Part of a small language model's weights.
Architecture: LayerNorm before each block, untied embeddings.
Each number is 50 + 12 x the weight over its row's rms, rounded and kept within 0 to 99. Layers, rows and columns count from 0. The size before them is the row's rms in percent of the matrix's.

# layer 9 attention key, 128x128, rms 0.0764, rows 108-127, columns 0-127
103:62 68 41 28 69 50 43 59 51 61 45 53 63 60 83 47 49 55 47 48 54 49 41 46 47 52 57 59 47 55 60 39 45 45 49 50 48 35 63 59 31 42 46 25 40 57 39 49 30 41 44 55 51 37 28 42 78 48 54 44 65 49 53 38 58 65 58 45 53 55 37 29 35 41 46 64 51 42 49 49 68 36 48 34 48 52 60 57 48 53 15 47 57 74 18 64 58 57 53 45 39 38 69 39 33 42 54 61 61 50 75 59 21 35 37 60 51 47 37 54 42 50 77 65 50 49 46 46
115:60 39 51 57 48 48 66 58 49 56 45 37 42 64 42 46 63 53 40 59 25 60 63 54 53 57 65 42 49 76 44 68 67 67 57 31 47 46 52 41 35 64 62 51 50 84 38 57 66 31 47 49 51 48 48 62 43 42 52 54 47 38 54 46 58 38 56 45 27 46 77 48 50 67 39 64 54 37 48 57 19 41 58 57 18 38 61 47 63 38 61 58 61 56 55 67 62 54 47 59 64 53 62 52 50 65 76 34 62 46 24 50 35 57 52 36 64 53 48 36 30 56 54 37 38 67 42 45
099:74 47 47 36 55 57 58 46 61 61 39 57 67 59 56 40 58 44 55 59 56 27 36 64 47 45 57 31 55 78 52 52 74 49 39 52 31 37 53 58 25 69 39 55 27 67 53 41 64 50 74 40 44 56 42 43 61 52 31 65 34 41 28 55 50 65 72 70 40 70 60 43 47 41 58 41 40 39 39 49 55 27 57 57 56 62 39 64 67 36 26 49 72 51 28 35 46 63 67 62 63 43 59 50 54 53 61 55 58 57 46 42 62 64 54 54 59 51 29 45 43 47 63 50 44 45 57 54
110:46 53 51 53 71 56 47 58 37 56 68 36 63 65 66 45 41 39 58 58 63 51 46 50 08 54 62 47 43 57 65 42 53 42 39 65 39 45 76 64 40 68 47 57 45 44 43 50 37 43 48 38 62 50 51 47 69 51 70 43 55 52 42 56 42 59 41 13 67 37 38 65 44 48 39 58 46 52 68 51 48 22 64 51 23 42 43 40 44 67 58 53 61 47 54 42 55 54 40 59 57 45 45 21 41 56 32 70 64 55 51 48 57 37 30 28 62 55 44 58 52 57 63 67 38 33 46 52
104:55 45 43 62 24 59 72 54 47 57 37 64 33 36 47 65 57 39 62 47 48 69 30 54 56 48 58 45 51 79 32 58 56 61 34 36 59 46 50 48 45 48 56 51 47 53 35 34 53 57 54 34 31 58 38 36 35 43 32 59 35 48 41 52 49 61 79 65 39 70 43 58 66 45 40 46 47 53 40 57 40 59 50 58 45 72 51 48 53 30 54 48 52 47 69 31 47 59 69 70 50 31 60 61 54 41 59 47 43 75 45 44 67 74 52 33 68 52 32 29 48 65 71 52 36 64 53 52
099:44 54 62 58 58 42 52 43 55 43 60 42 68 50 39 41 47 50 63 50 35 49 53 51 45 43 52 54 62 47 59 49 35 43 48 46 46 59 52 51 56 35 16 49 58 37 50 39 40 60 27 65 50 79 61 63 68 36 45 66 44 29 33 67 45 40 30 57 74 43 51 34 54 55 50 44 65 52 39 48 43 69 37 41 60 46 50 57 54 69 45 43 37 46 60 40 70 20 29 58 41 55 68 58 65 55 44 34 38 46 76 65 51 36 47 74 46 55 77 43 59 53 34 54 67 43 73 39
099:53 58 58 31 55 48 45 37 46 59 36 52 65 40 36 28 57 52 43 49 35 71 46 49 41 44 52 45 51 63 65 58 82 52 53 20 62 47 32 41 39 48 50 42 45 47 50 46 60 50 42 58 31 46 38 62 63 35 53 50 46 30 74 38 65 48 56 70 55 31 67 43 28 55 34 56 46 38 34 41 38 69 44 72 55 58 62 38 68 42 49 46 53 46 74 49 63 44 51 57 36 37 60 52 41 71 59 31 47 51 34 52 55 79 46 50 61 55 54 22 52 43 23 58 62 49 51 42
106:66 58 38 63 45 71 53 60 62 34 57 62 22 27 58 58 52 52 49 50 34 35 39 56 76 29 72 45 47 48 48 32 37 46 48 65 52 65 54 49 68 48 51 42 46 51 46 46 57 65 55 46 42 64 30 37 32 39 60 34 45 49 31 44 44 44 36 53 29 51 35 64 70 47 63 36 45 62 50 71 25 56 40 28 64 67 37 66 48 34 27 44 65 50 59 36 42 46 33 49 65 47 53 42 62 53 41 62 45 69 53 50 49 66 62 45 53 59 43 64 35 34 50 48 30 58 58 50
113:46 51 50 43 63 44 44 38 66 40 54 45 46 26 40 43 60 30 75 38 71 57 40 45 57 34 54 42 31 41 60 39 46 39 47 62 70 64 53 40 55 79 43 78 65 62 70 59 66 42 44 40 22 50 38 33 34 53 52 49 45 28 57 54 49 34 39 52 57 41 36 60 49 40 54 49 67 56 53 78 56 49 31 56 40 38 46 44 34 35 38 58 64 49 52 53 67 57 51 55 59 52 67 48 58 53 39 55 69 66 53 46 39 59 61 46 79 55 61 43 54 41 54 41 61 30 32 38
100:48 56 42 54 46 53 45 29 63 44 57 65 26 26 44 64 53 44 38 45 51 29 41 50 48 48 38 47 41 48 62 45 63 44 61 67 51 71 48 64 57 48 44 63 51 48 65 57 30 83 65 55 32 71 34 30 50 62 61 51 44 61 33 56 57 64 52 48 59 51 29 53 45 26 53 57 63 56 55 72 54 55 57 25 73 48 59 45 27 50 31 46 50 60 58 31 28 47 69 33 50 48 53 31 62 45 23 54 51 52 58 39 47 51 32 62 38 60 50 60 58 34 52 57 55 37 55 54
103:44 50 39 63 46 64 68 64 52 59 42 49 51 58 54 52 49 52 40 79 39 44 49 66 51 37 60 55 68 57 33 73 65 46 42 29 34 49 45 45 65 63 74 30 25 62 48 56 47 67 47 48 53 57 34 51 44 43 68 34 28 64 40 57 63 50 47 60 43 46 67 61 52 40 56 47 22 47 59 60 85 34 50 40 33 74 47 75 50 50 52 39 50 51 62 35 37 65 39 52 40 56 62 41 30 44 42 62 51 29 36 48 43 61 56 34 48 65 57 54 44 50 34 39 55 59 55 55
109:42 25 60 45 59 27 53 38 37 32 65 46 69 55 18 60 21 37 55 36 55 46 49 55 53 58 41 51 42 46 44 44 52 67 49 58 66 43 41 49 55 61 49 63 81 64 47 48 70 57 55 45 18 47 74 36 42 59 38 47 43 23 53 50 34 51 64 55 44 69 38 57 51 40 56 27 73 51 52 54 54 78 45 58 51 35 36 50 58 54 44 61 57 35 26 56 59 32 49 54 47 65 52 64 52 45 46 53 46 41 61 59 58 43 40 47 55 47 59 63 63 39 49 56 52 54 71 36
095:51 62 60 57 64 44 36 51 52 66 44 52 68 53 67 36 44 66 63 39 52 46 38 51 56 26 55 34 57 44 58 41 31 41 54 21 44 49 34 67 61 50 26 51 34 42 72 53 69 36 50 61 30 57 30 61 57 27 54 44 49 30 52 52 72 45 64 49 68 37 45 42 65 47 49 66 53 42 60 60 52 51 63 48 71 70 45 34 43 51 43 41 30 57 67 34 46 54 28 49 41 63 74 45 64 51 54 33 33 59 55 63 43 51 55 70 36 36 51 54 53 45 34 38 35 60 52 45
100:47 57 62 55 42 42 42 66 49 54 74 20 71 60 58 57 52 56 50 61 65 46 67 53 33 42 38 49 44 26 50 31 49 25 51 56 70 57 70 59 67 34 71 36 67 45 61 47 84 39 34 45 59 59 57 47 64 43 62 42 55 42 60 58 56 61 67 46 64 43 47 47 46 46 52 45 59 44 60 31 60 36 56 62 43 48 53 61 48 66 42 47 42 46 32 66 47 60 61 36 36 40 46 22 51 45 27 38 66 44 66 43 52 46 36 41 44 67 54 42 60 59 39 47 62 43 30 34
103:61 53 52 38 44 50 49 38 42 44 33 61 57 50 48 38 54 46 61 42 42 56 56 50 52 51 55 40 61 67 60 51 52 63 41 44 55 40 41 39 51 67 43 57 31 62 54 38 66 15 73 40 38 39 50 54 26 59 64 42 33 38 46 51 24 47 56 51 32 56 50 52 53 47 55 51 43 37 59 43 45 59 54 81 57 33 38 56 54 36 51 46 63 54 65 52 61 70 60 47 60 62 52 64 43 54 69 37 46 53 30 69 37 82 58 08 66 54 52 54 19 60 44 49 61 53 52 47
096:42 58 39 71 55 50 59 56 42 68 43 54 72 48 49 44 42 78 59 72 49 43 45 40 68 30 61 41 80 33 42 54 52 46 57 54 55 51 51 61 52 62 37 63 51 41 35 62 55 60 33 56 75 36 80 45 54 45 36 64 61 65 47 52 59 45 32 38 65 45 59 39 30 43 43 28 48 69 60 32 31 43 45 36 63 36 55 58 49 62 41 30 53 39 55 41 38 46 35 60 52 25 58 41 46 45 37 40 43 39 57 45 43 41 56 35 29 59 48 57 61 56 35 24 46 42 48 59
102:40 67 60 52 55 82 31 44 50 43 73 49 17 44 75 56 32 33 57 58 53 42 45 40 47 45 48 53 38 57 48 50 61 44 65 64 33 63 56 67 51 45 44 52 60 47 60 50 57 46 59 38 56 49 56 08 34 26 37 50 43 69 43 39 52 67 35 43 46 53 25 55 58 41 59 44 48 69 67 47 41 49 34 39 59 38 35 33 32 58 62 41 47 61 44 45 51 53 63 59 58 35 61 53 51 37 48 59 55 57 46 36 62 52 38 52 57 35 39 70 57 32 45 40 29 45 61 38
099:57 45 40 39 67 51 40 49 42 34 42 56 54 27 49 69 68 26 60 43 55 64 56 62 69 37 52 36 45 61 59 43 43 63 45 65 46 55 75 51 61 41 64 41 63 39 43 42 46 50 43 49 34 49 30 41 52 37 65 53 68 52 43 46 55 55 66 40 38 62 29 70 58 54 51 40 43 41 33 40 48 54 34 58 50 78 33 21 59 43 55 34 55 53 51 58 46 58 64 61 67 51 67 50 39 52 43 39 61 50 62 27 51 66 34 39 70 68 40 43 62 55 66 51 15 51 56 41
102:46 43 46 45 50 47 29 63 62 38 32 65 35 34 70 51 41 37 42 37 52 43 48 46 40 38 65 49 59 36 54 60 44 68 27 33 44 37 31 49 48 39 43 41 62 48 65 41 63 43 65 73 39 41 35 34 33 36 45 41 32 61 69 54 58 24 52 57 59 44 50 77 61 33 49 45 52 47 41 61 52 75 54 53 53 58 51 46 55 57 41 35 51 36 61 43 44 31 44 27 49 67 66 60 62 71 60 46 43 70 46 57 59 44 72 64 56 44 58 55 69 42 36 54 44 49 78 40
098:57 49 50 38 29 69 50 65 52 43 42 60 51 60 55 65 56 46 38 56 39 45 57 59 43 49 45 64 52 63 44 58 57 65 40 50 59 56 40 41 65 40 87 40 53 71 30 50 70 50 47 39 46 59 47 45 40 46 58 54 38 62 45 53 51 50 68 52 00 63 85 56 53 35 64 57 47 45 35 58 50 39 50 81 41 75 44 48 67 32 45 44 70 56 64 33 41 62 52 68 52 48 37 47 60 47 59 46 51 46 25 42 41 62 55 53 51 54 40 50 48 60 36 56 52 60 41 54
# layer 9 attention query, 128x128, rms 0.0782, rows 109-127, columns 0-127
117:55 57 45 52 41 48 46 55 48 59 73 55 49 25 34 51 47 34 56 28 42 39 71 47 52 45 82 54 55 45 49 40 34 52 55 63 46 28 35 72 44 33 59 39 62 46 53 40 55 48 56 68 69 56 63 55 33 54 62 22 54 34 53 68 17 36 62 51 27 47 52 50 46 63 54 57 56 40 52 39 30 49 46 30 45 37 60 49 54 23 35 54 50 47 40 53 52 55 57 56 48 72 41 53 39 37 53 52 57 67 62 68 70 29 62 45 72 41 48 61 31 50 44 41 60 50 55 46
096:57 46 44 55 53 66 41 52 25 67 46 55 67 64 60 47 56 45 53 50 25 34 38 62 57 47 53 41 39 59 44 61 40 34 42 58 46 37 75 36 53 53 58 52 46 39 26 79 62 45 52 38 40 50 43 47 54 66 61 35 59 67 44 34 53 45 45 54 41 47 52 56 53 44 55 49 64 43 70 50 56 49 43 56 36 55 33 55 53 37 50 43 52 32 36 39 34 35 38 34 63 65 44 37 46 78 57 50 66 49 81 55 56 34 65 33 71 42 63 81 57 55 41 60 44 71 29 57
107:74 64 44 66 50 56 46 44 48 42 52 59 59 71 29 58 64 48 35 66 11 62 33 59 52 51 59 33 43 58 67 38 62 48 57 59 74 40 41 36 49 73 53 66 63 60 37 39 44 32 58 41 40 49 47 32 44 66 52 51 59 68 42 47 37 39 38 57 61 65 61 42 53 67 52 35 43 54 63 45 52 46 66 49 30 42 47 69 63 48 55 71 53 31 46 48 61 40 45 65 68 48 61 50 47 31 43 50 68 60 32 45 51 49 31 51 63 31 47 43 57 63 62 40 47 56 46 24
099:65 50 59 43 46 44 37 28 33 57 51 55 53 39 65 66 57 63 68 59 55 56 48 49 55 30 60 42 36 57 64 46 52 38 36 40 30 63 55 50 70 53 58 67 34 45 61 48 39 54 59 52 39 65 40 38 37 48 59 41 49 74 67 60 43 56 68 40 47 66 48 52 78 42 46 50 27 43 61 63 48 54 46 39 35 41 39 44 31 44 67 19 51 47 30 44 23 49 26 52 52 54 55 60 48 45 31 40 44 63 70 55 31 43 47 31 71 56 45 58 55 51 44 32 36 61 73 58
092:46 64 50 24 76 45 31 52 60 39 39 40 54 58 58 35 53 46 38 48 57 57 58 46 46 43 43 40 47 64 40 36 56 46 42 69 45 40 45 61 52 39 37 31 46 59 39 63 52 26 52 70 46 44 60 79 72 51 56 67 63 52 65 64 60 49 51 48 69 26 53 42 53 39 15 65 34 60 46 46 51 50 38 61 46 63 38 32 70 64 47 35 42 60 28 70 59 44 37 37 52 46 40 35 52 53 47 45 53 33 50 55 28 30 58 74 58 51 58 60 65 45 52 59 58 39 63 52
098:46 39 52 36 49 54 46 39 34 54 46 64 58 51 72 58 58 35 51 26 62 59 72 51 49 59 62 21 66 48 47 44 34 67 56 52 44 48 48 51 53 30 43 36 59 52 49 38 65 41 60 70 56 60 30 60 57 47 78 40 53 46 57 72 62 38 68 60 56 48 43 53 47 32 48 43 47 37 31 56 24 39 41 52 23 73 46 56 69 45 52 41 51 58 37 49 79 61 50 55 65 50 35 52 51 48 61 42 76 60 58 50 49 56 70 48 69 47 22 62 40 40 45 46 63 51 62 51
105:67 47 51 57 52 56 47 54 87 16 59 43 39 40 48 49 56 49 48 52 72 57 47 38 45 25 35 62 45 56 47 63 46 48 43 58 29 55 50 59 60 76 57 54 40 43 57 56 46 60 60 34 39 71 44 57 36 51 50 51 48 32 43 42 51 55 66 68 65 69 28 41 69 52 46 60 71 52 65 65 55 48 39 42 54 42 43 40 48 56 51 42 52 35 44 61 23 44 41 48 59 33 42 60 42 65 26 60 45 26 58 40 68 55 50 54 72 71 52 41 71 49 70 59 47 55 52 62
105:66 44 36 50 72 52 49 47 59 36 45 46 34 54 35 54 68 50 50 26 41 50 55 50 59 47 50 63 35 42 49 59 35 49 35 41 74 69 44 50 43 62 53 70 56 77 63 58 65 40 68 39 42 83 56 51 56 36 74 41 55 35 52 53 61 28 52 40 53 52 54 53 65 47 42 15 39 49 50 65 37 63 61 60 69 51 39 44 62 41 35 47 54 31 49 73 55 30 50 56 54 42 50 45 31 54 63 51 40 38 35 26 56 45 65 51 42 50 58 48 48 38 62 43 50 74 37 58
103:49 44 47 46 65 40 58 48 58 56 26 26 56 65 67 45 56 47 44 42 61 51 43 37 44 38 21 57 33 39 47 65 52 35 55 45 41 68 44 48 65 69 46 74 38 55 38 70 54 53 56 21 36 45 52 48 61 33 52 50 46 63 37 49 49 49 63 44 65 45 32 52 65 53 43 36 38 40 59 54 68 47 71 63 50 72 53 50 69 57 55 38 64 43 60 47 20 63 38 67 45 36 48 56 49 61 54 63 61 38 40 40 49 68 22 51 45 61 66 40 68 43 60 75 47 59 42 47
102:38 55 63 74 49 35 46 63 66 43 52 53 51 81 51 68 42 33 53 65 56 46 53 45 48 62 65 52 55 61 53 62 56 37 51 54 34 20 58 44 43 37 55 51 36 63 55 42 44 45 50 44 77 38 31 49 42 62 52 38 26 30 26 42 48 59 57 65 34 37 62 42 54 44 38 54 47 55 68 38 52 44 45 36 33 55 31 50 43 56 60 45 57 45 58 55 44 68 42 67 40 35 43 46 42 54 43 58 40 52 59 58 79 68 36 45 57 37 28 36 56 54 43 48 69 70 50 81
100:35 35 53 57 55 47 49 57 63 62 50 47 52 47 74 49 74 49 61 33 46 42 40 52 53 48 28 45 32 39 52 58 44 52 32 28 62 73 55 73 41 50 41 73 49 47 44 60 54 44 36 56 28 38 56 70 63 57 49 75 41 44 58 41 51 45 19 25 53 53 25 35 44 55 52 38 44 66 63 48 41 52 54 62 68 51 59 41 36 60 45 47 59 29 57 63 49 31 53 39 62 44 45 51 53 28 48 31 43 77 65 47 47 54 45 75 33 44 64 50 60 43 53 43 68 62 43 53
094:59 55 46 45 63 33 41 65 63 48 46 54 29 52 69 36 47 45 43 56 61 49 48 49 59 35 45 59 46 42 22 40 55 47 55 63 49 46 60 46 49 43 46 30 45 35 59 48 43 54 46 62 60 47 54 57 46 35 61 42 65 31 70 41 66 64 52 75 63 42 56 43 61 46 48 41 54 72 42 47 29 46 45 62 52 75 67 49 51 57 38 48 42 56 29 62 59 45 53 56 52 11 51 30 68 52 54 43 52 43 65 33 50 31 79 44 42 51 26 67 60 09 60 46 48 51 49 52
099:40 62 50 38 69 45 51 49 69 43 79 47 47 70 63 58 60 62 41 34 44 35 41 44 39 68 34 62 50 66 39 51 48 44 62 47 67 64 68 28 52 50 51 54 49 57 70 31 58 44 35 45 46 52 36 34 41 64 32 68 60 42 49 51 57 37 54 40 47 49 51 43 20 55 49 27 22 51 58 38 49 62 67 48 38 46 45 62 71 44 41 53 63 70 72 50 62 39 70 55 47 41 53 32 46 45 61 33 51 60 47 50 68 66 58 50 52 56 69 31 38 58 71 36 46 53 39 45
099:60 46 61 60 27 57 40 28 60 46 71 56 41 41 58 54 42 44 65 38 55 52 46 67 48 76 68 53 50 40 45 45 29 55 47 53 67 28 44 51 38 43 72 56 61 35 49 24 58 55 57 39 57 59 47 75 51 45 41 53 40 30 51 69 45 50 54 59 46 58 47 58 71 51 47 34 64 29 60 53 13 48 32 55 36 48 49 42 46 53 50 71 48 37 46 75 58 50 87 40 54 54 40 46 52 46 66 46 57 63 65 44 56 36 47 34 42 38 53 49 33 50 49 61 36 63 59 40
102:51 63 57 37 70 53 54 50 56 44 57 51 64 54 57 58 52 18 50 37 74 35 41 75 37 65 48 48 40 53 48 48 55 59 51 54 37 67 65 35 43 72 52 29 51 82 48 60 40 55 44 41 70 51 49 28 53 62 58 47 73 52 44 59 41 48 53 43 55 60 58 30 39 60 63 48 56 55 41 59 72 58 48 27 39 51 35 53 28 60 55 25 39 43 41 50 72 45 74 43 37 57 55 36 49 50 40 67 43 31 56 56 52 63 64 42 50 48 51 49 51 47 37 61 57 18 67 56
103:50 62 50 56 69 44 57 53 52 35 51 46 57 36 46 66 44 65 47 59 48 54 46 57 48 40 43 59 29 64 60 48 57 68 37 52 42 65 56 26 51 72 35 79 59 48 54 84 35 65 46 49 27 59 61 52 30 49 48 63 37 60 51 43 50 55 47 56 50 31 53 32 47 59 71 35 35 56 40 55 42 56 48 50 49 41 42 65 58 79 51 43 61 23 48 41 36 57 44 50 65 45 29 61 33 29 36 71 45 48 53 45 33 64 51 46 40 65 47 55 65 45 63 53 32 44 36 26
101:57 31 54 51 53 67 59 44 52 24 50 43 32 42 57 49 90 58 40 59 21 54 64 37 62 12 57 40 31 59 47 34 63 54 53 50 48 83 48 42 67 48 51 48 58 59 53 54 42 33 59 42 22 69 39 39 28 54 48 39 44 75 60 51 70 43 49 58 70 51 37 56 61 58 48 49 44 44 55 47 40 65 64 42 43 37 52 66 46 60 46 32 57 57 50 52 40 55 39 54 51 45 46 54 40 61 27 27 59 47 53 48 49 52 53 55 50 51 47 55 59 62 54 52 39 72 39 43
103:34 40 51 50 43 50 53 36 50 42 24 47 42 56 42 33 63 68 53 51 60 71 56 51 59 33 21 54 63 53 51 63 64 48 36 51 43 49 61 64 46 50 47 54 42 30 45 44 43 55 55 54 31 47 53 54 37 53 50 76 48 56 56 43 80 65 46 75 54 43 61 37 61 43 40 38 63 50 53 52 26 48 38 48 68 64 56 39 54 52 53 61 26 39 31 48 48 73 51 55 52 09 38 71 52 44 72 36 50 47 58 46 47 63 65 69 51 54 39 42 44 22 52 54 62 56 36 53
098:31 39 56 74 49 52 49 60 49 59 77 45 56 28 49 57 30 50 66 64 53 44 50 61 54 44 62 54 65 59 39 81 51 42 67 46 26 41 64 43 64 44 51 51 49 43 43 40 56 49 53 39 42 45 66 47 43 69 52 62 44 25 48 45 45 45 45 66 39 53 23 52 61 46 45 73 51 38 66 62 35 58 63 25 41 29 54 46 70 34 67 45 61 60 62 31 34 51 45 51 51 59 41 63 52 56 62 34 56 48 62 61 59 47 53 47 74 57 44 23 35 51 54 39 47 70 41 69
# layer 9 attention value, 128x128, rms 0.0745, rows 64-71, columns 0-127
096:39 50 50 47 53 48 52 58 60 70 64 43 46 52 40 46 73 50 45 55 43 49 55 41 63 30 58 50 41 18 31 53 54 38 36 42 41 66 69 47 55 34 58 36 52 46 67 42 53 44 67 29 55 61 58 34 45 43 49 37 53 45 20 42 81 53 40 65 56 58 54 58 44 50 59 51 51 31 62 68 52 49 54 58 55 49 58 50 38 37 33 48 28 58 57 45 64 70 62 71 55 74 63 65 51 42 54 60 54 20 43 25 62 48 36 62 44 34 29 36 25 51 46 57 60 49 44 55
117:48 43 41 61 60 60 42 53 42 59 28 58 40 37 66 58 49 37 60 57 54 56 32 50 77 64 39 48 44 55 51 54 71 53 51 49 53 49 47 79 50 60 51 35 37 47 46 67 61 39 25 56 42 46 54 51 47 51 58 39 47 63 39 50 78 41 52 48 47 44 50 55 73 47 43 55 55 34 40 41 55 48 09 40 51 44 64 59 59 60 29 23 62 52 25 59 48 74 50 44 61 51 53 44 44 42 69 59 48 61 56 59 52 50 37 55 11 56 41 61 58 50 20 53 64 40 49 42
097:54 46 59 35 38 48 51 57 45 40 46 53 47 44 49 57 45 42 50 54 62 40 51 54 43 50 53 52 54 60 71 49 22 55 46 28 45 35 58 36 49 52 70 61 38 44 49 58 50 34 46 63 54 51 63 49 55 41 48 39 33 49 62 61 18 49 66 55 55 48 61 59 62 61 29 64 49 46 39 37 77 61 81 47 41 58 48 54 35 48 52 40 62 33 46 54 28 42 42 42 43 49 00 35 49 67 29 50 45 65 56 35 42 59 63 67 47 60 55 49 59 53 55 37 67 41 65 77
097:26 46 52 53 25 41 66 54 54 34 48 46 49 56 52 43 48 42 43 61 51 45 53 53 49 54 33 44 64 72 50 39 51 45 62 36 64 53 34 38 50 11 38 78 39 46 64 44 38 56 56 58 31 54 53 37 56 64 41 55 25 30 52 33 55 61 42 69 71 61 60 53 37 45 77 39 58 48 51 73 72 51 55 58 67 68 33 58 61 51 56 74 50 68 57 45 24 45 57 53 43 44 56 48 55 59 28 37 45 56 32 54 66 60 55 45 48 44 58 54 34 42 57 47 61 51 46 60
111:41 37 51 36 54 54 68 37 50 61 54 67 57 40 40 50 46 14 55 35 65 68 66 47 44 42 47 69 40 58 19 46 57 30 48 59 42 53 34 47 45 47 46 54 64 22 66 48 60 61 48 54 32 43 36 61 58 53 49 55 66 49 49 68 58 60 56 35 37 37 34 43 37 73 55 70 58 62 67 74 41 45 61 49 72 49 48 47 42 39 35 52 48 55 50 61 58 44 33 56 48 55 37 62 51 26 35 44 57 55 59 46 66 67 55 41 53 39 22 42 53 45 54 72 66 58 43 58
100:33 38 66 36 57 51 80 57 37 48 42 59 40 69 53 60 46 49 56 45 79 48 49 50 57 34 50 24 51 56 42 47 67 52 61 37 54 44 37 36 60 13 49 55 32 57 40 51 49 34 57 51 39 27 38 48 49 51 38 51 50 43 64 66 46 50 57 59 49 76 45 48 40 67 53 50 62 56 56 50 51 58 51 43 41 37 83 48 70 75 38 61 42 49 46 49 33 59 49 53 45 56 29 49 41 60 31 51 47 55 51 11 45 46 47 45 62 51 58 62 50 24 48 64 46 49 62 64
113:64 56 62 40 38 64 48 70 51 34 52 40 35 67 38 67 51 70 43 50 62 56 51 48 37 54 40 31 55 51 40 31 60 30 50 39 52 62 59 61 28 57 58 69 59 57 61 29 59 29 34 52 42 41 48 53 53 55 52 55 40 59 53 80 65 34 52 35 45 35 51 75 55 58 55 47 40 29 48 38 63 71 59 36 46 48 44 59 35 47 30 60 41 50 55 26 47 76 49 53 73 60 57 30 38 48 39 50 63 42 44 38 60 46 50 59 55 53 50 59 50 21 36 30 51 50 67 61
099:60 54 46 43 64 39 64 51 53 62 43 66 44 35 61 42 56 51 50 38 48 38 42 49 50 43 62 73 57 45 48 53 45 71 48 47 57 49 30 54 48 40 46 46 32 31 51 72 54 67 58 49 35 71 49 57 33 52 48 35 69 55 54 28 47 39 34 51 50 57 55 17 37 71 33 71 39 64 48 36 20 42 41 43 50 32 66 41 52 67 39 66 62 24 25 46 44 47 61 49 51 53 45 50 56 46 56 35 67 52 56 50 67 50 27 46 68 57 48 71 55 47 80 49 44 62 55 55
# layer 9 attention output (transposed), 128x128, rms 0.0726, rows 64-71, columns 0-127
095:66 52 37 61 48 50 55 39 50 24 39 40 50 57 52 49 76 39 52 56 41 45 49 43 48 53 47 62 40 36 85 50 33 54 45 64 74 58 62 57 55 44 62 66 50 45 38 47 53 39 50 50 30 32 62 60 55 65 55 50 52 50 37 55 62 54 54 49 52 56 50 32 47 58 32 42 42 41 42 59 50 47 59 50 45 59 50 67 67 47 52 38 33 56 54 43 44 47 61 25 22 74 37 53 90 75 70 29 70 50 31 48 29 49 43 53 22 54 59 48 49 56 46 55 48 37 58 47
118:29 40 25 55 43 43 34 40 27 38 53 54 39 81 60 66 59 51 46 75 38 58 52 34 41 44 55 50 54 57 57 49 52 40 45 53 39 59 66 42 55 58 41 49 57 49 28 69 56 50 61 49 47 28 76 52 34 46 45 66 41 55 43 42 44 41 38 65 48 42 52 57 60 52 59 74 59 56 47 57 57 69 35 40 61 57 67 11 28 64 51 47 48 56 32 61 52 52 57 58 61 71 52 67 28 36 48 46 50 50 40 53 26 67 53 59 38 25 51 45 40 57 58 42 39 61 50 52
094:60 54 50 41 50 50 36 53 55 58 42 58 58 37 38 25 43 58 31 55 50 47 45 48 63 40 39 58 71 60 50 62 50 36 43 42 55 77 44 53 40 34 43 53 54 69 53 42 62 56 56 65 81 60 31 46 21 33 61 28 38 56 62 66 50 67 59 61 39 57 61 45 37 47 49 45 42 60 39 49 63 52 36 57 50 50 61 59 57 64 55 67 35 50 57 69 63 61 40 45 77 49 64 51 40 36 35 55 15 42 65 63 58 38 55 67 65 54 36 56 39 41 29 52 30 50 40 50
101:52 67 80 56 27 42 45 66 69 49 63 76 52 47 41 46 41 47 68 54 43 41 47 53 55 46 56 50 43 31 57 62 46 37 50 38 59 41 61 55 58 52 40 38 53 70 85 34 59 62 67 54 53 81 46 36 42 41 59 34 64 38 48 57 38 25 58 47 56 57 43 53 38 53 54 39 50 52 46 35 55 35 60 45 50 30 54 67 51 47 41 44 27 33 45 46 40 70 29 43 58 45 68 24 71 61 56 51 48 49 44 72 48 48 38 61 64 48 52 56 48 53 44 52 52 21 55 38
115:52 48 35 52 62 39 37 54 55 50 69 53 44 57 56 65 54 54 54 39 57 37 27 44 43 80 55 55 51 61 60 57 35 69 70 68 60 19 40 47 31 32 41 64 54 43 55 41 50 63 68 19 42 66 54 47 60 51 50 73 59 40 30 57 54 55 71 58 31 29 62 48 55 52 49 46 35 36 27 44 64 56 59 45 37 51 23 71 62 60 59 58 44 59 48 47 37 40 42 50 48 63 32 45 50 60 68 61 51 35 60 58 61 64 59 41 52 49 52 58 39 42 52 57 44 30 31 52
104:55 45 46 58 57 59 49 73 46 45 55 77 38 61 44 24 56 47 55 44 48 37 52 47 48 44 51 47 75 61 45 50 33 67 46 48 66 39 43 37 67 42 36 43 53 54 67 28 71 51 74 52 42 40 43 34 23 42 52 33 59 55 51 54 39 44 57 41 55 47 51 33 43 40 38 68 55 37 54 39 57 44 79 55 44 48 37 44 54 80 52 28 40 55 50 65 49 67 56 51 45 41 68 45 38 49 49 55 36 44 54 70 46 42 46 60 75 61 31 67 83 46 45 60 28 40 52 46
111:52 40 49 42 55 46 39 32 69 49 53 57 27 52 46 42 40 48 72 39 76 36 61 48 57 42 48 48 54 34 73 33 50 39 54 43 46 65 38 77 61 46 50 54 54 33 33 36 60 46 50 71 49 77 32 57 22 23 50 48 52 72 40 32 51 56 45 51 47 47 50 33 50 43 42 67 56 60 38 35 56 39 34 49 65 51 46 39 65 78 44 41 29 38 55 59 61 62 52 33 42 45 64 53 35 58 49 52 76 50 63 47 38 63 55 52 67 50 31 45 56 57 56 65 41 43 49 63
101:52 38 34 46 58 62 62 59 45 32 29 56 63 57 48 55 55 61 43 60 32 67 40 43 60 58 57 23 71 77 44 51 51 46 51 60 45 51 43 47 46 66 63 40 47 57 48 44 49 44 48 51 44 46 41 50 45 65 45 59 58 32 53 60 41 47 63 40 41 61 52 73 58 21 40 36 68 21 49 51 58 51 65 39 26 64 59 56 36 54 60 68 78 72 36 53 37 61 41 69 22 40 31 52 40 49 70 48 43 47 40 41 63 48 38 53 62 40 64 48 65 28 57 33 53 54 48 57